Weights of a small GPT-style language model, trained from scratch on English Wikipedia: vocabulary 8192, untied embeddings.
Each number is 128 + 32 x the weight over its row's rms, rounded and kept within 0 to 255. Layers, rows and columns count from 0. Numbers have three digits each. The size before them is the row's rms in percent of the matrix's.

# gate: layer 9 MLP gate, 256x96, rms 0.0696, rows 111-156, columns 0-95
# up: layer 9 MLP up, 256x96, rms 0.0695, rows 111-156, columns 0-95
# down: layer 9 MLP down (transposed), 256x96, rms 0.0696, rows 111-156, columns 0-95
gate111 100:086157107126069118164090115124104197189169155191112066147195127094162148120123167117144117116106108127192153132120102101118098126147160202166137164138124136095177116178161141160098061133074162130158049118165123105143096107145153122151163133110143126131118171108136115121124122117111064174
up111 099:115172109089097152162134107120164176169146084109098112100112181131113131134118141089168156113124167075208135152137146097097127086130146100168087123126134163171106051191151168170090116119119081192180136122145150127074109065121177185104119107134166109119133165078122134125108101096118116081
down111 101:137053162158153118178096109108125082087107145157128093078143122146135119126119054168074146130138156164110104166114135094103164123181138186135141178149172098107219158095145088122091150124114188123106110121098121137142094140070089103128151054100131129138122119121141111086120179111064151166
gate112 098:147051074174101120140143131145123121158092170125143143125157180099125124065096148107169108130124152161137087152096128216149151088145120104126144103113153110117095167175102057127124133126117135181129202124155159100083144097115141206151116171080131143104148079123084138077145084168138166110
up112 099:085148113145126148104154102138135159162130173199114176079109153118149135128077032095170152169099107155219076163155132129107141114137149111137126107169063102082085113157108057149150109117141169122117142083080130105104085069158146155117177116108121146155119110105170106112125109148123152099
down112 102:141105099107142113122145183129122124153116139089146147137165119111138166148178182115014081148155075133113087103103116150143120178100134102072091099145172161170138123099154127143160102076143115164210116145129118133125184119152087107137112113132103166071150123150131151194108189100126063137
gate113 099:218129156102104138103147082086094204115111107049141122127160103190132139129109155134170108129142151126114113087128113135094104121108098099111127155100110164121078109168203105109132142100112079107076150135127200142123129147161121180181070122138183138139123183128106160181137176088118154124
up113 105:090137089142161104130096166128140085209115122204124113174152205134137177085148114129125159134167148193135137184145145138122084087131087118156139188161138129110128193102069121092108122144155135112182114151147177080095118153110168106189169141133096084118116103139122138178146144142121130077
down113 104:132096147100181079106129163161176137137105131223127082156098129151180151121177170153150134124115165149127050099146186172073109141070164099146146117141133141102157137062144126088099134142091123110134136102142082132172149128143122113165143154118086102122064108135146101129133170212085154128
gate114 085:130087110165127073108127168142091129149112105167135081105109130115107161116147087035110120118144139142148134092178200155105198127151127092122144158222156126152145168126101153114191143117107143139205156141067110142139094103173162137183152118131109121156133094148152120170124125063115171123
up114 094:065185166155103092101076090100115149102116075142100110131156183135099163145127118058068122133118149125116178123110142139193127131134098135182139093087127082124097203115143122110155126109152125145129196162128105119069161110100139143145100132124155136144108116097179168095081132170046120175
down114 088:125161085099128086086082166195122156146134099080152125164114061108112149079167081175103207155105119142106167120175136088152102058120111109107140152153119126094079143141118153176079152150173150154085102166158148103149107165127144132126185114157107082127158140122089173116176163163148106111
gate115 096:115120138119126145127092156092127076158166183130136135202100137098081091098143103126118088120112102061125092100112163106092130135152130131188153082168132101098138112174093153082190118107134143148140151131105165168222127115184101172105120107130057091108108160084135129119135100212144150140
up115 100:119176100103075103161151112153133128143142091087135148106169095180149126162105150104173187125150133161118160089126122116168072127162151077083114103103145174198153124116140129101139135091080103088118087154174128076104161174105204107162104162164165190157156080139112148104112143100114065118
down115 100:160118148099109118161149092118133144169143172131079075063083210070138121112143159082124136092095127080191071086147191166122129164146135127122111082073145100175097171125129125134142141167175118157101099129088146087201142119165129157136190118147108101109141172108100115130093125163133128098
gate116 097:163076105162156116114153205141165149094087166139123145181136144132168124118169143083123098055121169119078103144107143114128081118110107167154137055118137115108147146115145146147071132084110149095184162154100129122129170066122108056128117141108073076128083130092087093146083169175140109153
up116 095:083146046146187137090159117085174097127137151123141143183128082112137090200148152128131094040091105070112186110132140101132107144141142162144144101134152082171140149089125118131122133147128136130124202134121117121145152079154147143136104096060112087187143127148174080094106101103184137154
down116 099:149138137123166138157145172157085123156106141136168114120087156169158192078095137102150157128200156147082091168077146200163164129086107178169109133183144100099124103114097143112112124099083176145143098116140148121099161143213118103205135134150133127151142092151071137134196157138131113138
gate117 094:147168123163142213120143035111065112143140166152125132168126148185100122162122144083085127140066148138142107124163124124080109203120169156127144149098103136130161152150113156086143155135113123101153189140124120140073128196185095095152108095168171132118114088143096086136063124134126157148
up117 099:093099151147121129144102123132192117070127122172133118145100130145103075164078139097104091122091114128115096124173128094107083044141114091136112141178127078134129107130180111165037051084106131114088111081106151065142114175087110110112107132147102099154184140180121171109109100104131133089
down117 103:108119102106097112152177125142137130149111107128114159077116127099147100071097130153168135134176122116161072167158113122139147142148152157121135088148199149120078108144094169089132170138118140106086100090069138103180149218136097181124115136088101148153167142129137056136043119098144204157
gate118 089:169191181122118111100097087121134173093150141108127130138097194142148113166120072145140093137114112119096197131192128205117083192087173151119161125136141092134122135171093144112153182080074169175136117143126139143070144058167083147144138103111129099090143110105155117111169123101154161124
up118 097:136157143140088120159137158113116109090113145184059116130186147103096096074133136151129179158169135116091105060080166087105204104118129152163103118105137130173123206135196123096070124148173092113124101120133112119178140165084175144136080119133152153157076123143157154145103132112105080165
down118 096:132212167110159082126125154114150164086165132116084129085111164050120125093117101137062139118162148130070130119137116156100132173118175177118107124126158035160071144137114108055174170079116136112151104146154137135128146145173166152138159153112121080132177088149138154139099108145164129166
gate119 113:104131180106152087113112038113099114156219128145088113168154142103120132151130148145192106096138143074127164143155157097120049159158128128086126160120107081118104141138100152116103103106118141140109115144132117098134191201141123085119126107115162143157145151184105164059161167086064153125
up119 111:115109156151142118043166113118127178173139075126149144129127057166125077163152160104138067091134126102185100195121132135104076150176091071110134096105065141110113088079105132106100139117114150122111156111081147095143101097144079107096163132095084157146110110156139172088107145129126131056
down119 105:163104091131111135141085138104150110169090106152128169178084165112120079158085126040163103158094100207198131098094092137117108158121172124157168142137082139117145127147159117072094108173185142108127129091162155112121149116132118161108115152137106156125120109080125115151107093169209192158
gate120 106:161119115105097150161114161165125123130153203148121125099130155152101089149078121135029114115108054086072163173173160170169102108129181086108173113185143134129072114134085163110176092096125125073108141130121172109077148122099132160137131116141127129150146105125134123131087168165067118173
up120 101:168193144128164117051103115118126103052102114133137176120107147123079122198074093172089115099132082081131117128095138129141147119142128086104151119096088107166115090162098186154102108163187088191143146117120105123137178060095130188152168118124098141082153109144123163136107127143160112164
down120 102:155112152143090153141045205131160062084113073104162191142072173145093131109079136138084124096160098122148108130168153127121090123123154101172134150148119101107148085117101160206123116142128094149076096092128130119131199111101132185156145074152139116112116158131149117150076165156126141090
gate121 103:161122091098122069120123076164064050134104156084130091107131158096140136064136070135126160134108155131132116125144159143100146115129137147163154147158153136101071106098124122147167189098149082103175113175072112156159077101110144104083132132159070101134107115177117092218092102149110160112
up121 104:073174104130178118174115163153124072145078089088112124094167169137117112154075222127141109159136144135107141149076131132181146148119083113116107119147125121084154139181144186112127118090147149134062146079115130140090142117082126115065162164114095084084144076097133083068157133152119114105
down121 108:076152113146130098158112100058092142103144142132080054117126137100152091088087160126113114175103113113108152143099098085170154120084119119153169132102133162141164121189189197129061131140134149158100122126154131114076137193104131102139136090120123142142117141086144141031106160085182089118
gate122 098:096135065167141156075141117170080097196180158079161063214138123138136111108093131140114095091209101103139171180126117145090141136154119115183162102094092129160127124171187103171105120100136141146128129070112153210139127127103104126128113112131127144130133088156148129149100101136181137117
up122 098:142119047125143160139104110156154073107144135077157123117095159146113110111142165117112131157118144139118205120122126153099204154131090115077189170136162140130098110134196107107206197149165134132123129171130155083077148171094097142161092158165132164107150062099086161141112097124119160110
down122 096:157093111135102132072184079155152084150086143112147113111100170183144112133150138173141179097123063160090179140156162162134198168121165105107153120154169160135100145134165134167193164167127135081144102201100179090115143172084131135090123158117105108150154163117084115073127156128123107108
gate123 108:130134102129093084127174151097157149089181106163118164149098076172165127138065121115095135185108133075098154091118195142133160128158121110155161110124134121097131146133133138145140106099138059153129208148160144133113102126167083220203172197114151099141103111126125110165113068115135132120
up123 100:181162115110167099144092136132109162108144141111147112135123148102141137141166126138096149117203101154109099109120145114078129163100129141141093121128089048155134181108210123096123203159142169114090074211166161126147173148108190054143145091105096078153128130115132089119161107160144120102
down123 101:133128088142168080134154161067134184116173103116158116115117116138113150079119093122144159137133061120176122162137176110109101110120125114194075144106167059115154198122140148132122130097184140083084152136098160096102095141150081127132109172116153100202152156121070141158202104086124127094
gate124 090:139156131091129189168075102142124182088149096089140134105076125045105067129082135144141073105124130079122143098144156111131130090165134081116171113153118056127137145114117148103147088082192129133092183149125103103110153102109096129176136167108100153081082167112116128182159157124105163071
up124 097:113154099154129119150102165082156104114150109076147144116091148108114095097116119140131098071132152113081122087083119161179140050119098136193187115109124100121121140149184095099094115081149127144147187180167110185144128099191084154181088129096131144047085184153132114113113091112129138116
down124 094:121196096112180143064185144104137101166173170150121168116138101100051075138118109120152091136145114143123106181091086136135151154117149134130156179099130151203148079114096096092136157119136144094111126121135101155094099157045161130190207144148173128104111123161102103101155103146140110140
gate125 100:103138145147187190126165151100045120152140089156144119171128126090198146159130172201101136124116172090192117109138084116155117131151138129106093081100161116198137118132110187106164152204104081144151112189184143119141134106119165133111166097091135139146167105175147132098143103120117126125
up125 098:079139132175093118156150066159120196172179175132123155130146071093151154095147134138141180127055155150096167121136119113091131182157118166111057123108157139104178140095090142114108099147162155137115143205165147091155093083152139138098128115139095163144174131132159204108110122144161142090
down125 095:163092089102077113135106078126202164160073131166104112130156132152083062063118117093123146162185103122122158131107138099131168117105122129125166121096136164106078165107177140117106126052110105105128153108064118135109093112045099086157145130137145093139172134093055115154128166108092111138
gate126 108:123194119116085159093084113126112141080130139115155123109126174096138043133133147129072148091087116142076164107171102115155154081103114126174107183148138119103094104128114092150112095127148088133163119128141100183150124087092161215133089121160201078141083100100156167173172094114152117139
up126 106:199187124088064088088079144135170134104111187064093194119183123144141070107127088122096130141148133138063167062184168140105136149123102066105104086108138150132192110118130145166149177104176161116157164120143169137139082116129138115119125170142137109099108113120156105122128122108130110095
down126 102:109152138135128098087134165110128162098165162114122161072190161141145100156133059121133123134115117131061079085108070120151129126122141068095148116154129128096178062183129126157093181138170161154168069165156204143116168130141107110184161130117119079101131143087105114111158105120160065138
gate127 101:131154095165106140128094155163138114129171163118161162101136122162080126133076099176151115176158146143164127108117155153103072107081197181062125130124116128134135127111159141143062104073123085127148091084169087119133110136153089106123077078144248092135139147162101126096101153150090134131
up127 104:068157104132160115153194150164120097132137138133089190135208108152122159136158132138137081148095128177123058137106138116149113149195156139127104128140111160107086168088096128055072198094143117102101134171159138103124115143151060109120098103118098131166107101164083160094138182118115088162
down127 107:105115162122158077104106045131105078175084079152055133160152099101156099120156183149114100125116112137127113166137156140110102142134088092175118124118161096146097158160039134135114126155120144104202137162121101113118091099080109181153136123153075186110168119140101158151129083198116115118
gate128 114:149117120114130124118104108090082131153181148142127114162111147072123142128113147123165136111130150203135094150128122055152117150162123105085069099089096182110162133110142175135117094106095133145065056114161137159164097104123163133084118112122155179102063158123122181179107167077202171090
up128 113:159120119100172146128197144176152153148143096126084176145112119218135109135154150130149162085063183076063124073143152184122130120124176100144092182144073096091120148179160109100143159151167124123115162143136163103173093120135088106153092131144115072134055107104130140134130160123106108138
down128 107:109130162131143147111098132096118098095174141132080158139072184088118135089148091143131086118093078162113102171122099083127098175097120146131149141069107124115067160119139120113146161146149119086119128206120128115110090106114200149120192150154130120138126172123169106109137131095229136041
gate129 105:113091153138055159121142145105109109146107145150122144114128134115186141108089162091176108211136134074223104111158158114137059146155173133128105093109125195202122158173169119118138141133119149115144069130110128149086144158123164175122094165181119131075142149089123117130156131095088167099
up129 104:146084138075093125139143116135131055097123122074107095147080097130151121108116120128095103085128174084147126155118082152128087154154141102101104134190120101133091125134091129111085083051080121150171118120061137165225182126171127120109088123119124167118101131177142096123150171150182175107
down129 103:152157116156204128079122153150107085109122111102144134120091181210102126160061106141115105162130100167121161153153175146098108138080104066144135080111104131122134124179144178113163099166137182089111089122047080163149130115147137127115152110093105176160134162143084146118059137142115093094
gate130 113:071101084234126197152104124126145122134146158130117135093154135095196172161108100120108114160162115094099117097148108114124071097127114149158114076136119153171118069138108115127146113163136151143154163093124090123085093131138066175086086155130141073150165083144131115152101069143139114201
up130 108:084094081129116120118116112108155150153096141134130111116111109161050184123123082119187084116161137100157116113118173095102186076147140109101078092109179093132120083207111136117126129227168147080110141143163163100141120106085187199079151148138157142146136132129160142098107108120113109098
down130 106:095153163122107149168089061121112163098109130193120144066148151127091139158181140067119071122076164132120180142120168111140197175131123115093142146102133107153116152118155115136188129134113058148174083122132125072068112099121156147133155137131141155099095075107092158113096162092167147065
gate131 093:151164125098113121130109094154145124163086085152111132152163112082115143169122155117180113161152098187146141135071102064105153073121149119169155049098152157170144140138107119149127141133111092152152090115098189103054130125078183119105126158149081164112069172097150107157211129142138155160
up131 095:126142127047147126132146138115133115097136158019168116069169123133112160107120142167111163142142143108071124146072091107157148147133114154063146158129178143138076123085077153157111127099160161097094107100129049146170151121155096173122064111099189110159158141189127122138131115107125132105
down131 097:089124182134080120133162127115120143125225118130170108158125102076125159121114141144152165214076183092130143109119153137108180087106174124121103059047119093096101119170121163106112149165168121129113084152196151109138169105200141148151120125123120105153138101152124116110125159158151155092
gate132 110:175102117163114089161103167160193156116101123127114130098145190137137117126095147105150160103103140117167172093153165133100101090112097100124153098073075104179179147104041119202087126107100161153104078131143133132144096100146165147179171138146168092142075102118121130173176173119173119141
up132 096:115141095118133105106101101105147162142117019101052078123130110072138112084138098104078169107112103105149177131111117107129157191162123128152100115146109112121153155093098114179136092174163052183125149068098175109152099132135105087119132114140113141132075138166154202119108131119132124080
down132 100:076141163107119151152175151081074088152174180082164132099116103140046157107155113167100076152090152148079112155093138179130134075119091076156096126146145154154156110125170123122108160067164151118126110133100100151131135123164083135201068137096118082173167120144113100144144154135085145095
gate133 094:078118112142132105115128163158130104169158140089156145139150103134152095125121102172064118124144200156155154158085091091055135177087136129182126088199136171136104186121130166151122130196092191132130143109119189124088159120073110086076114142128138086175130156109187158131101119118119143147
up133 093:098103161143097143162153096059112177155110114123083143128138120131096130140125139140153143160094156116141119069088103122128105129115129095139162079147081095213122100121124093155159110150106094176106096140140124092133203116200121191112150103053086172147193088129147140093127113064110140078
down133 088:144132136103123136131112166171123076161113138157151153122171142150120127168132092081111174131180174166124112123230130104132142127156137170154125128116115153149103152132112035137156108138160097107145145131132102054162154176097148143064123143077136147178128144150131169033159105083181147152
gate134 096:195122204127103122081165091097086128147189148111167128151130093121133169128081137114100172165062118083139122131139194125142117156131134147150143087131086151160116151151098126147155177117119186104166148161109131140099122159098193147080128117166120058161127110183169131153083059145149099103
up134 096:127152190111134060161152148122157094116127098122151106115134121161130172126111115112095201166106085088116201093168124114148139160059142157076137094195119094113094132111106137121156160114199135168121118141092141096123059132111109166138139137132154055138111102153086141178059150103119145171
down134 096:190182171116114189092132126100105139117119155109159139080073142140135067134131099122099151098116130150120134182100177118124096121113162100111162182085122153122098089105149142166146101111117165086117103127130160153174163176055183137134189100189105147118103206145184152157118081144132095134
gate135 093:141132180106188119126120131116161147159168130159074137117078139133162143130108157141157132157170123106097154166171146069094181087117124171165092107110132144177140131148062133111135124219112132096161164179166138057084082092086125127154147094131141076071124080113183101145138141121116094095
up135 096:089088148084110128105139114134118109094136108119158169114170139099094117116124117154123109083138180174205139083129084182174148159120149071089146129165105082157127170108153109152147169082104102171125099103085140193079095123114079109167162164128130086149183123190098189120092104135089141094
down135 098:139150081144144159081176149175123087142132172106129108135089131148116108139114138122149124143150102142124068130082152066092064172132139163134099118073201181093080082124119135137125090143156145136088108167153147058133181170146138139122077091132086158106081115088136077113152110089186102175
gate136 101:128127099066140129176119113162116098144127094153133073154134159102140147145098179095136164126167095135117067054157126105173113109140143187064198137139116110164098095108086063135122147148039136163139151095100159094111114202087100130111144126172102140163100122167117095100102150103116095138
up136 099:143074209117068097144199131200149151118096132155137106155171115097195176136115108142124111161178103127072136097110122132147154091153136171091139208128134109146153210150111129134099088129144154147062164153083135075131130101141124119129115167138121122100122069081107131147128147146143085128
down136 101:122151123174055126117180102088107132108151097185098190146101106162129145114096124150178096166163118124143163160134132107162137085134158081080112146134108148172139148111182089160119077145132130105138100224193135111203146072139118074132129143129129134092153056106127151105166108113130156148
gate137 092:128130110110160167111142110142135126191119147094101167145125155209065066082121119148132149077125157138108105087152124151140129076137115132137114100114141168094156069092160128075101133181080100179154139129165103096114161159157099124139080130136081113080147031062124143085134122173126112097
up137 094:115154123110102186125148156051099175081107151139112101155104117145117185183145135114136128126140128090164132115094100069154087153101109127172085157186153098130074113141136153096143085094152072101112100060071106163175132083114128090074105125105201126158118124095131109152131156111069123085
down137 093:179167151098153151170110094100104164151153151141125188129123127088133057127133103082105152127131128118114088064120163121056130091171123103184130126121129090166153134170100047091138129134146108117126159169094142107121159091165152157212140127102120119100090119143071056094103137180171110135
gate138 095:191112152136165143120116165146119127102099108042158186149140087082112121085179131134188160089067154095105068138125129143124116115131192158108147068132146098156101109068118131104100193140094122134131115147155164129160146076182122127087178092141143080092114107118110117090125172165095107161
up138 091:075120169114109079092121163130133181138128103168118104103157120088057145111119122104119105121120137157146117129144187128095092200093110128136104224094124137148135181112103147143116123099142151174116124077187104105148101156095166158149073151162154118089137161179143101144076126105141179213
down138 095:104101170081170142125186126121147099146119115076148131136138165121162099107143122077103129097095088141148116117072159064124096161132150182151162130133131136149116127049130185103147200190145096100095111124116160107107150100161149115113097077157175090136125075092095090141090224123140111105
gate139 089:201076151083131135126135143144132108139152170160106117104150098090123103069117135172080156214060156137168102178089123077077150112098163152198141119119134167126140151107093139157162182064153128115141115135064169134139135147117141162097088147148127114176136146123133145128090086128156182093
up139 089:125121104121160164124080124123096158130148089087090161070158127165172115155153148126107158079136106091109117131118182210086078077054079099123126086129076153124144120143144088207126095130101126155141073116100099133082084131109090082080148075131100174140124082113141151123118163127134100159
down139 090:142150113092138130102184163124179163132090134111120098111114140119088163132145136114121066155133147098126083120141072055131194093119135135147145141098140121183144114089062151111103121137132145100182139099121189154124165145133199152155115140174083158174081173131113089078120137137172207070
gate140 098:148110128109120051091175111103130124082184094091128136152107116126158133141101110119153100159120164108167146122096131145117151127150108137189106080108092051160113118102137157116163103123185132186177071144059121177171168132095048150117109134195177144113106161118164102088107148105164132142
up140 100:137110084098100191175169061134123187093123137089161172098102125129077187094139110102148155131150121106088150152122125109201150183113119165121079135205109184120138146130169186106066137149120115112099173137134123095184123153171132145100100177110154093140097146111108149145136123116141128059
down140 096:130092098185115129111080170089167107170145161112157093120175156094113114115127107119158167143139136120158109119192170126124146086169135116075150147067139107108145175162109122186173120099133116055156092158121134128025107118114102121121165095136146057169160161168123152146113142194132099157
gate141 110:124161142084122098171069137115120092085132150138095102195109058181142092133170126123158123095093095132109098161158174160123099128115084093108125094119210128067113149135165123089086085173144102075160131134103132114135169118158110131177150101086178148116145172189132126115133082164121173175
up141 113:179097217079127124077180125143105166151140129169086162131156157140077148125077155135118077145115136178105086129127121117126122096102162155124153158171145152164228151171109154179118127149143133088096097141130087115146128110173096119148120186136126061159178119086136122157142119081140180131
down141 109:124133127105118169172095153089113074158125151060144172127150174102036199118129102133145100048128104113140129102171147159184115185132152169133139130166153145127135153129108119090176113090165123121140119167099071103122140104133126084069150141119150122137127173147136125204100177160095174111
gate142 097:140098156147104037109159175148087101121114189133155109118136171187134115132156148108098131099122085140109187069164119193165168131188144121100100134130162079128103117155109118139117116121115118109141136165085155110193125120169124177143073177145049072152116169114158122148154106116100089160
up142 098:140079141159134152079123094128074140088137153138094154160161082128133208100159088124103081093085107097183131102052067069110098128111145138201064115125132184145175155143131074105158123124137116128124166155165170131170185145137114117149112130159091068116102147099116114153124130122118169120
down142 095:166079176129173126140149195112064141106185120105148108125115160129097160087157186156111113166157152102143126084114105151169088125132092108094107197115124132063109123080091208184105144110108156132106117124113054161117143140123097080138140098141121115176077154160140155165156104168124138087
gate143 084:139158112140132153183131194166106141111173175115098157213093133076165123088103144134177141152139120146171126088116158134105087107119101140158168125139133173094131134166136142132208172091157141199136083096088152164110132173133125149157132174096143095187105119176109079092152169167148153134
up143 086:099157199111158114135155135144182127108121128132150136115150130114102114121142066186186120127121158101095173082119148186113116117134160136146148134087087123161105172155120174092124186118124162156143129081141138184065155100151094047051107112162160092156193106147143067153172126111127106109
down143 087:164108073115108129095146153087117105104111105131126095085128130165114149096149168083137086150144114111165111192176098180182130189108165175230142143170101164101110184104134100170135099152092121153135172147117140125175135139160124153122137087092142109075166171076104148156098161112071120121
gate144 106:094096136148232164160123160107153074103133109160171136168178129130124078117081154134100117101120094065100126184159135134122133092106126089147107112054162069094144127136097089116163126105096157106153066126186150141096105146140138089076137178112161144075115118164175155166106117125128138103
up144 104:102158148120132178120114116177152128113114180115086039115094157117141101128125082082169140082189122166134083138144083151095137149144173091131134038143113168114100110127123115140108149069138163166139108139115116127127135102128154094129133204139060116120087139105155237098115149099131122138
down144 102:178152187119040102118112108115123130111125133118140085103134107131113092153128146160123109109140134134148156154171102117088167158129100081111117154120043128135151189110165098109149114125087124115210075118072119132121087130137089084101091136157205084119063173111091139177086127128153178117
gate145 102:097168025030143117125093116108145128193147122080125119083114128138124059158120142127145163134132148119139109110162142115061123146069158141098157114202100129130135129085099147105150130123150055135171131158116119096143122105115123105137125071175163103155104130137167160179150176120104168166
up145 103:162175120130169142105114080111131122127163155078090119055113075156108150115145142130118147121126123131115082115156160158095130098114080126154098195167135137137131129161134158063153148142200146139157083143151109092123197106175188127104088031107166116103122074176111186135138156134119148157
down145 110:175129226208066080104148142107125136067111137131158122120158133118138218092110126131113077138127160176049116129096106133130107114128101088177062123106168127144121067111143135135111118131106187082106100125144107158122168112138141111138128089075131120104121102109088139069123110120151095149
gate146 115:087197118152102046140085140154075126129151119147141100140133140102107131154116128092070158163136127109160083126150094126112111113081149108134121111163176081139106118129060122139158131133151125099163149086143090141042196086185103108115110144133071089102161066112106123140094093109076185131
up146 108:152065100176179123101130151099115074109102131135075144137116113103124104116134080142190133101091135132120120076185154125175201140129137134101170113066108142175074170137146092164137153080157138109156103137142120114183081163101110100070191157124129198114092135131148149128092176136118076126
down146 108:101138130109155079095155143179136086137129130145136089136125115099130094167160099114115117183152131090139113163150116126125081202074149098155158130203180159109080116144051116068153135153137112185060125130126135093046149113195121131140122138118092113143155075148125155139123081112112193128
gate147 106:143134148161092121102076136159121160105197104189158135097167124059124135094131112153156121092134133124203117114149170071127160151144142148120099147144096069153081086125137137107121138136127070144151107148083148083110072192095089203138150084098169082120143136122125081145161109074114179133
up147 098:160121179118106131116160137151110121180055135118103185072145094123123134129144138099086072085181138090170058172092109141074128173101134141065092105139105107192121163060136154068153144118119151174127090080153148138156129167100094109135123140093080121165133166115144115124109145153117177091
down147 097:141121161134117125120167159163153135203138174103138177113146155171120153189064186117125041148097088117118124178186126164127088128083140055152095141083076085104156137137146146103152070099146088102098153113131130074123150113129162127135137129123169119131136135076148153138114162103092118057
gate148 100:107151104174109161181147123097114128133144168107146162056126109143188135099106089126163150077118088046091141188185184151106121088095137127138123154127138135122114110158087096151174152124091119143139183139076155105146158174113134123099125105088149128115162111144125132119079097198099224133
up148 099:160051144109163099097119168111093122177101172130115094127125082130113108133096156119109160117137202199148107111163146139132183129175099135134105139119231166106111113101137160156123140083100111112046151111134137092108150072147126115137129177140145141159116124111108066099103109053170104113
down148 102:150159097146159160126148139075096139154143119134098148121166147137149112157090087111085120141142120084105190121153185154103137189130109066103152106152164121115078087102091170096160148086060118127095116117123143127160126100148109185157204106128089160120156146122111124134125092104072238165
gate149 085:075201113133132121103130080165151123125090081042083095092166118088112155147112143157138106160080194187113112149127124116144096146154074127123136071096125181162096103138163126133187127171130145177089101091091123129154136123099167114145111103120081119115144145166074150158110124059098122084
up149 089:078142138174115108146183117170123130130139054066162185127141120137149137146112137115093095165110123158211054091143138093139123137136135102095087151107093184168091126120126121145141141109128158136051140132114150136175073096140095161095174063127143077159136138146079136092074154102110097095
down149 090:149114144079078127074139155118144148077118102123125113109113118107170123114133118101152183125074135099086192192175166145141121146096114157196113177134123097078070143158135076112132127167084058075119136105128037108076178119123113116141150137109071103132139100135123123080130112158151141173
gate150 109:101090137079146129155163132128175131034175141121119141156126139149082099150155078097137199061128160105103124133151109097113067096078131139095096118173134101089083107135116115073115127195106145158163103140165182150111129087106159144136059091123175121139183132116103155132131141184094126103
up150 101:134109164159140119118065170124140154122060184082097171119137142122198146086081112112194127158110121128064148170107096209129105130119165154154121157101137138203125116097125149158139054088114147110140178133080136102088138094160151174132162103122132089137129165153138120119068099084137128131
down150 101:123048105083134172108199094189175165098109194092160113140131122171118167171112099170139116109115136116140099146116207082128139122164167101144087077106113104073138085080110117162103133109169101107164107160157097119149158133115087166112133109175144091126136198111122126109126158120103089094
gate151 100:141109143166196121136177073121191154097099106148136131144156120115139101068060113100149190147139136113107097164126084121108173099054141161152133156133083082155144129169108206148128094129143100086133085113089128189122125123061108146126126160143125130098181091063141115124166112082106110118
up151 101:096157129093080135099121075121107137098139160164125138173133148126069148114169085126139187106148123151113137122117148104150072163106165183132135095150169105190146113137173165065113148133149066092140128112159141094140101113167078139121149096159102144121161119181160190228155157158189114119
down151 098:125090166175181126115160154105124100096160111087160087108109156121126169107096127173105100121123136119163118098132138138100179100176101091119151183097086101029107144149105111174110142140077194121089100119148124131113126168094143049138159082113142125163100093068144093075105139074136147165
gate152 099:156141082091148137094191164137064159129168120079095191202176111112133109109166098121106207139146214130153111165112117099114113114129168160119115160136119080116109110084122153086135147108156084188159167090109135138122112132159124098157105104154068137126108162078136070117167093141140132113
up152 103:140101174088137111122124121130066135155080105139091124191125137062091110148134099103058097133085136232131051155135186115076118072098141133140086106177085099168105108118121135101124085100131127190110179142149104095119141131141150134128151099136127138109154144097163109114104090168092139082
down152 104:095117112103126165132088101122100099072083172112139032077199182185124160095117164098168076103137114184126148101148155119200120097141089105130154121145173154105183113114164090122122168081124125152146110150125167128105158127127116064105129141087099132130100084157082138136152170117171134114
gate153 095:144104159069226217123053142092153115078111126107090063120172115092063087165128127166111147112125122134117163113094153161159107136165136133135152131121127103087169120156123101099105146129093140195122090174112171114129090156173132114096131146154088107128115165149138155154105162074154122157
up153 088:143129136186087080141099157124127116155101091101083178158181121103138178088182077153181167127129081107092153130126089118098151110117080124131138147102153133116092176153120074075171128131153102143117152081162127122151193094146116166128063084082089174123138117073125049147141118091148131144
down153 099:076147140108197154143123145133140101159215103164126101141147102116068157110180126148161109121156145152110139148155136112098127131139136081132127053197128115102122142120092144187114175153096153203163175166072166094125037155163109144102125156127102116147116151140144103137104131092139133194
gate154 093:116151168127106123143138074115101094124164141149095146062093151103177175108132089160101142092111087132162171102083075069085174146154115122118063113142126152120096072173106151140109133184060160092103135177103131144127136079093090127110091048130075126132138093133134116130141162149186096110
up154 100:165158183172099131136091068199102090129080132140160123122147117086098134134099093170145126120122114141137148149154090072087166172159128148053112185140102117061111131150117167157110133172085126121127131191120153104073127121106154098108097103097125140157092144174090160150204082115166128168
down154 100:120118140120124110174162155073140161129126161072122177131119102111089084149147144169105132079111135117072128167067135125130103127105141125148116086084185153189157101111130160108185097090140157163158123123152114107165089147150106069166094106115131139140217106118158147073063195139156100078
gate155 105:117100146136143136105139074121111130082171089078102134122143130184143163121175091133187087119156072136192173144119153155131093143171128102134123175080094134109100147164124147172146138113079044173069107166106118184133083075144140113143132126155177169166091175138149093073111120129129141091
up155 097:112123114132112068172178118119137150118129059147082125169165134186101105108118112125162077093142126122165192124177125187108108092199116112109057181117206113088069146127119117122128161103098121135080143191127131093162128093153152132136160147150120164153080133151129084113180096119115127090
down155 095:084092124100079206123123100088147138154153075154105182139080147078123124108181121135133161107190111111111113164142209137088128218134146140156063095127069151080126074128128178124145157102095133141108111134116147131132110136081138158152122168120102134142108128143153098089119190168131141180
gate156 097:121128153116119129153136159097104194154188150129113088141138183110119123115112096132146123136154132192119109103173177151083159151136146149081148112159128164144116121153105166158093201052134123125065191112113157103166148114099081171106156133072107172126179093106151099185087101114196114161
up156 098:141123091102151143158140192128134167091062174153090147150187161136114118132126149145116128207133180085157151122090141151188091119122141147149176141128103109133148091134106153098135134175120145120163054117061182162173170179104090080099109171179141123195181129097112121139144151125134142121
down156 101:139100108134043123154098167164125111164157108115117132110191143120176097089129152152157161102133133069074116133181122151057138135142178170089160134214180100163142135160086090183110156135092142126152172107097104136223129129145096139111092115109116123122111139124136130143154193107157123146